{"tie_embeddings": false, "init_std_down": 0.0, "schedule": "wsd", "final_lr_fraction": 0.0, "seq_len": 128}
Each number is 128 + 24 x the weight over its row's rms, rounded and kept within 0 to 255. Layers, rows and columns count from 0. Numbers have three digits each. The size before them is the row's rms in percent of the matrix's.

# gate: layer 3 MLP gate, 512x192, rms 0.0868, rows 200-239, columns 144-191
# up: layer 3 MLP up, 512x192, rms 0.0883, rows 200-239, columns 144-191
# down: layer 3 MLP down (transposed), 512x192, rms 0.0498, rows 200-239, columns 144-191
gate200 098:107110151148120137137085095116128195119152118110166136165110142124138122111101152158142149096126127135101091121151110118133131112142108152123137
up200 098:146170135108123130101113118136095112113111107138138157130074143129129137107106130150107127112146141145109168127159121091101114150115110156110135
down200 106:166119119088106135110187134142126121128096182128123129103086148139126120132151113100118156111141129160157148108122115109090152134096149160136092
gate201 101:114141154134161152104102087169136068137144114151124159163108175141128178138126132114128100099139130136121137115105170121130167151158117111130088
up201 094:161115099133156109141152094107174127130126131138116124103150109100150187109133140110124152147160127127180129132131098102173100099109140136115119
down201 096:108112123110113111132138097159132144124175122148115097093104158158125113151141126139115126110111118139108114138118133134083165112138137099104133
gate202 091:133155099125129153141109150109113085109119102145137119170146135161108129128143117110123127125107143138129147157117132120090120159161127069083130
up202 098:091112158166113133164135104175154139153130124145157128130131140095130131148120100114142115144125125131100104087192126137161161064089116163145139
down202 096:134145111105139129140143138121101062133133084146099123138158149148188132143164115094157136074069120170127127127153116160188156119111144124135139
gate203 099:107104125119117139118121160123133125148160125136128128131131121150148116116131149108095111100121134160114152126086154130138138135109158110148114
up203 103:128110142068100103143127136110134171186151103144157115105116090150128082136101136084094148144169149134131130113117111126144101137098129135129141
down203 101:122108093135117107107117119181100118158151169125139160133110128146139130136172158097173139117091112156186134163166164114152151176126115124087114
gate204 104:130127127136101137132126106160162057151120131133143153128169142097112130137103144145105126163152095151136082125115121092095134170126138142156103
up204 097:109136134105149125146107145095098180115144083145077155167102091159143124084143122128140103156077120137136159137103135157158098117126079139164146
down204 099:154133083118147123114174124110124131154134130112114138096112142115135121181116138096131132119138110084120162149117120130165109118134188148117150
gate205 097:100143140114131103119138076122137116173151146105135121117124124089098095114104114160137118159144146147088145162142062154124116109110129123143114
up205 098:159127139107126124144146188139101124137130098091160128109126125078122136144148132127133102133151129113154106113110146127174117138154117151166194
down205 097:138118123147124150135137124143077133144122085160129139112114098147121154117127132093110115114145125144102061132073084126140129120155088113117143
gate206 104:161124119134120146135169098097116079125157142132138123139164111120148111106116180156114184156108140113144097174122093135172105138116145159122168
up206 102:097121126151110137178138130150110104134130151145118134135142129109131135141098163172092126128109110130114125147144153144148128118142103085132102
down206 101:146143129077099057094150119071133158149144113099122117085099106109144136121174155121154122150115093117139116095081115142087129096168175139097127
gate207 104:172138145148149086115171130140146108095121166103124137149117112114112169097100168113136126148111155079075123114143141102170169142135153135142117
up207 104:165142143127138147147115135126120118112116148162175075117166152124151107183073124112139134094130114148129161139111107119107104139100109128129126
down207 101:126126129141107109117167136158090103180131149112157132147149120112144120157145177144128163157062111125123114098108125147132075117142158130130178
gate208 097:113143142157132180141095138142116149175116140173114152124116165122178155114112162072142119156115125168109137174120096167145104122141139139126116
up208 094:123113108074112134140137110104127134080161118133142142110139098127108053124120090141099122110174158125142122092090164136099109123098104114142131
down208 099:180138148146126113121170136134171127118135109136122130114104154141135139101136128124144151109116152135121150166122088163119154135129165123115115
gate209 098:140141139143154148178100166123125129139108132136150102121143115096084164165134121148127185137160080084145109103145132113128114135120121108115081
up209 100:147146113166148129181103153156100094158128150148108109098106119101128107151131114148127205108138102098176114099154103134126142130154152120119058
down209 098:089114155109121146132161114090150164143158121113109140131095118146099130100115133101113115132131107146131162148095119139137084146145146128137138
gate210 105:120106143119155116112126165154175108178143085101097197138128134114133109122139146149136084148087151119106150088145118113159118122102133132127129
up210 104:124142125112154128094137136142129095142125088099116149161110157149142089125105096161089153110122125124079090110149121111134186082092140093132119
down210 101:150130110134092099116163107115088140121140138117153127096117159131115134129135156107140153142107110131134137173117121097140138150092127152117135
gate211 101:117167113126121149119138148103140084120100132132094140104103142089119131154071113108150132111143087115134166143179155100135119162108076124139142
up211 102:106149139097072141120137146075123110148100143157153107116132121147075102140108131137098130109127117124130160100127096112133072125146146102126147
down211 104:107103145135177136124070093147081115091150117126136147131127152119144175123129158175123144112116135118140110167110152133158173125129151160151127
gate212 094:105174138127164154121126170135110096104155098128138138147108125113130116078115147158089133136110129150121116104089193145128197113162135135140158
up212 098:134106072092120151123115148125112119097113126138150195135097136148115119128141124118104178173089094099101107073123161101124139101136106164104139
down212 103:118112100154128113128147066113109110126134124068129125159163111109099084138122090153085138110133095128146090140095137116151098135103106140139118
gate213 100:096136130138147075149152142161156081145140135133114111147135117101110155159103110104083142181143160161111118104127112109101182161143158136121152
up213 103:130126133084133135122191107141109105133094172119101133167136158149141095109104117107090141116109129123142111120160116148122133214168153101126186
down213 098:158127175128094106140109142107106153156090112104116093137146127123148141090176142124136116114098171153132113133147162105132119089088122140181123
gate214 103:117116131151102139133095098134135147104138108098119080135093110108163108130149122140132132156105145100093094111099091076127122133146138140111180
up214 099:159142117130142163126150125135104123167119137145141150159124150142154138173113132096112097121125153119175165141097145111122115085099100110102137
down214 105:131188158130089161118120110139132135123183138076112098147104179110125121087162119139108150129141148110103113091120098125105129166123135151132101
gate215 102:087106199118138143133108125140112117113115099142113156118106110094097161106126135171142135153094105134133114115157100169208131128148107151113119
up215 104:140168111145091154117143133116135152135136094161140167125141107119114069116093142120099143150121189124121130131112102125149133126139120095093145
down215 107:081071124093133179159143143130119124124121147127090155150129151171149149175148101148118102176090150138082145134160116096147129153149121121132136
gate216 099:130129107143131125162101096120135111186173141136136159132111113116122083140111119130143131162128106127123162132108128186118079107097121162116054
up216 099:154132202128106122120136135154100101123169122093126149111153082158123127127153093127099131122122150119157162109155107138153192114161110120155126
down216 100:134089061112119117131132076123115116082116078119122116160101104150130144098168058128179166142117115144057103157110174094133154112158145111110130
gate217 098:165155149143133164130131146112100120149061117141090153110097141143130143153120106118092132173111122142104107159100109150079113127135108148117129
up217 098:124140093111158133168161094121117112117112102166119112117111098123128143134091174131124106105105151154118130091136145131121143134112214115122094
down217 095:085145128095148117094141143099135125114121176062097124132161137121114107135128104140109130152131136120137131130127074127102133147121104107111151
gate218 103:141154110112160097111138096184107111075109142122125119140133147169173131179183141124095117113146152129099117118119105129151137103103125092152157
up218 104:157097163140099161136073131102133115114128163142127121179158115137135116125151103111136130077150141154102187105103155111119122099139132098141150
down218 099:096157109115097140125141164129134181136146131113117148131099156110151185122085089141134125135113115120079122123108144106092089144139138097134130
gate219 097:086161114135120160106065153085157145113162143115120087090157176123106152125121111127091135079130137114147142123133153124130119125140118096151180
up219 105:152116138153165134143195126167106130114127111131111150149119080145181135135145135149142082162107129136057119149099122110152113147129141169089129
down219 095:122189145168131099104070124105145134090125137166127145092131153125100131121163101149074125170167177124130126101127138137144089151142127105094117
gate220 099:117125087158145131168127122138087112145167097126116104154105173138140125145146137158092170127111152108144134137133098127109160147097137120130125
up220 101:109116098131125180097134115125107113149105149162122123122105164123139113141115141180113112096084146161123135106215083147149095112087151105105080
down220 101:137130147173136143123123133066139181193125100129121119165140119128148134115112145119126137128104177115151136172080084190091130095093117132170093
gate221 103:160149158114146154144186128123130187122116135129109124118112089141163105117084116136114134173140109119123133145115090125121190136146180144180147
up221 103:131076114110136104134121115155108131124123127159121133116110159136122158115137140127120127101107141124123135112145167122136128116129081127107130
down221 107:163158123113108125144165130097107137121118160098134121130131111121148104158155129094128107150163180153161099161130136122130132090111121141138131
gate222 098:144119135177110142177094136124147128087126091144141089138079124113113102086126094139128097120088099125167117143128143132111146141123101129130103
up222 101:104088148149157135136117092120110106103118115156139150155164159122140148106149116093142137134114116123130115167091107156089143130150088112062095
down222 097:142141101120089123126116122165099127128113103099098141123128115109154119169111116153117097135147130123135130131114126115190128109090121174096113
gate223 102:125136151089137126144114115076145179076162131126132141160166094099084140145110157127100156113155102139128101116124135121169069116110126117135125
up223 096:124125104109124095136154178133124111121095119136114101089148101120124102128107157130155126128121128104089126114140171126104153098144094119153114
down223 101:118168110164146183122125093142136165138130126128112117172162136138158189111098146130132130140129148153145156199142100138159135166136157112117131
gate224 100:122119130120089130114124156077157131142113139129084126136124119139120109087140109139094092139139134098128087140158092084163141086125165125149163
up224 106:105107175115109185109145131120125164114134125098119092113161098108096134142150107171110137152112169078111080156120097112123130090152092128093111
down224 103:119127122139145104150090085133125097140123151156104160146158176161137153081104157137170123071128141132141128140100144140113136151143089119141125
gate225 097:131129153097147133095131120140150142177145087118148118159093115152171103137130115128146072119135084122124125110160129110113107111111110138144104
up225 097:130129135102113089126159156082132121148135087109164113127103147175150107164133085135161106159122137137143097128172190145152114091123092147133154
down225 096:140113130182144119130135123150122125107150167123102125149086112106123109101135165138135165097129104110149164141104095155137114118145164088108128
gate226 099:109106122125157164174123133131125141129162094113145151073164149143091141128131131137095158128098111144109134107109098156173137124111142109093109
up226 100:127111129118169153105120093092140161142121152101170123144146110146136126127141140094112134098149156112130131089163138127133132164145126117171121
down226 102:146199124135139106114125101116107106155145143127146113122090122142127157118142117116160127178131108109133077112161101107116140151129116155136133
gate227 101:107114091145151123150172152144114114104107100110130123133117135117148112110108151133103077147103151137129120096169134118100144156132109126170149
up227 098:163126143128115146097140132138112086114085178131123121127132113109081135113138125145119120074113162140147163103176094113082144097108103099175168
down227 104:154148137125064098127136115130161138135167117106145103109128113155137133137108151133160137131116100103137128160106145190149124146122107138108123
gate228 093:131130131114117141097141125155138109114137124104121100140162139131112092114163142151142156103142108147131163128139094086162130140097117152129103
up228 096:151139122131107114085182167143130096147128117119158093119110123121131117127122111121110171138166121151134158140119101106150135175129097145155140
down228 099:102156126122186097111114121126117080096144101151144173099170135137161097111112110140117163138101192145136127109169138143157104149159149107165121
gate229 097:155068135093167131167071102137099119124119106119059143126099155110143146128116096159123117121100150128156102139136119105129122105120176139126146
up229 098:150106179113098134155096131094157121141092126113097142139102137113131148133096072139135120148104147125130120111136098154090144135121139114174128
down229 098:108114138157145110114108142163115134154143133114181107110159144139152142158126123139111129094098140117160153126115156122106153136127120157075163
gate230 104:113119171102134143139099141087109119132130093142141148149141117119134126111151088096077123154101127145106119104142103102147157143168109108136064
up230 099:149143088112128164130173098147183102111126146130173138109167186144104115099110151157107126115128131153162127194113155135148080140162050086113136
down230 100:138116129143134094129105089131095152151148155120125124144067096162138108098144138103124092150124126109069158074136153128142130071093133134075151
gate231 102:104114150119099130144109109153138114138141106150164135131158111113077101104145109134134137158113111092139181099130138148141100092088123156132120
up231 103:109025105127122136103113132102092128119141095112096124117140125164120110102122148109148142115121158150096103160114123130143153149121143134105111
down231 102:159126127139106149112089129139152120124145080113130111131125125107107152168119120149133096126095154072109123096122129136102149114082113099112122
gate232 102:093079136172115127148126123115166098151138091124174108127108172114135160114096143096168106106143158132154104149134142127148167112086178108165121
up232 101:119141105156156116108160089136086143122156116151138162083105110139119108159124193120112146147117090113105100100138127146180188101139098175136118
down232 102:148128122143115099114078130160107125131119143136176113131107160120144124088132143138154127161121161134130095118109158124153140152096123146097077
gate233 100:161094174152111150120120126089129108156081091122091174130124090152135118102122097134088116111167145157113141138164115163116139117115136116129126
up233 102:112129108144089135126160113154106153163128100128143164135128168111136118156138115177146100170141111126151117107108109110149131146142087113107112
down233 097:160117154099127172168095132086134087151103103081147092138111128153109134118134088118111192099107120119158098163064128117075125150143128101122128
gate234 100:157138126170079147124125116120153136161190072142150148119141117110148144112171114110119133131110151156114120112128149134132168154115159161106108
up234 103:129104113167101146166109141126146149131129141114111159117124145104124163136095095101133114111091136118097101144125146126165099107133123138143168
down234 098:132131120156111151114091135101127112192148156127140165117129147161123135144087166146132142126130140189110130101120125104131143147131095107134088
gate235 095:154098145143115119160145090134128149158174149081145123138092124144069119130105139136151125117149123133112116148171153144135123114156125108106138
up235 095:127135128108106135118119132123123120113123136132133109135108159185119141138108102122171120130125106122143120123136163106113169139084132140165154
down235 097:130121133139095161103114160111165141136122073135114159117160138099165127084129114103079125068118165163150110157138117110127095141078125157121139
gate236 103:139155120137110117154104098149142104141123110126097134135130138142184114119110139092093071155135179083092113123156118143180133128162153125170132
up236 099:097130160140159111139138140108137135070123094158121118098149144121060104119127115119179157144113091146154142161118175167082164107141133110074135
down236 099:088162119117100120122143160153144154067102099135115136120134127177161140128147139114082085146109126156114095090101107135145113148136151135142121
gate237 096:159162149133142132178121109114140172115144131132105091145084136096157123097103112167140133159119107124143090150131165117112155141095137137178152
up237 099:156163137117142136126116136146067174129149151121130091137100093164151119127154089168137151144141090108157168146108144119114137134132121136171143
down237 099:112128137094126116080115165151082113131121098137115113135125114162123129131161161154123145072110113177151140139094126115167163138136113126091112
gate238 109:167112117096122192066120132139139090073130129127086094166143115108130143122156114134107092124128082106090136068141150118150127109115141083107122
up238 104:096121111128137155104134133195112128107131067164155112139117145120167133145116129177124161121122113162093129116146146138149121149110066096119113
down238 105:156140089130123116146148199109129172137128123113157145118112133159148139180117113105151105099105177114145091148130130145131127088149144171117123
gate239 098:150132100141161104104116138116085149118134146095103115087135141149145114114143107143169103121109140154120111106167136109097170098093133163144116
up239 105:142104114157101121121104107114118158134112112174168111128113138131168086118157156140101156130169107102134141102104109124154112185135143143078118
down239 097:173142104154122127156141112122121157115090121140128080133185153116155134117146158144102151110173125146158084118134135135111126132081132151132155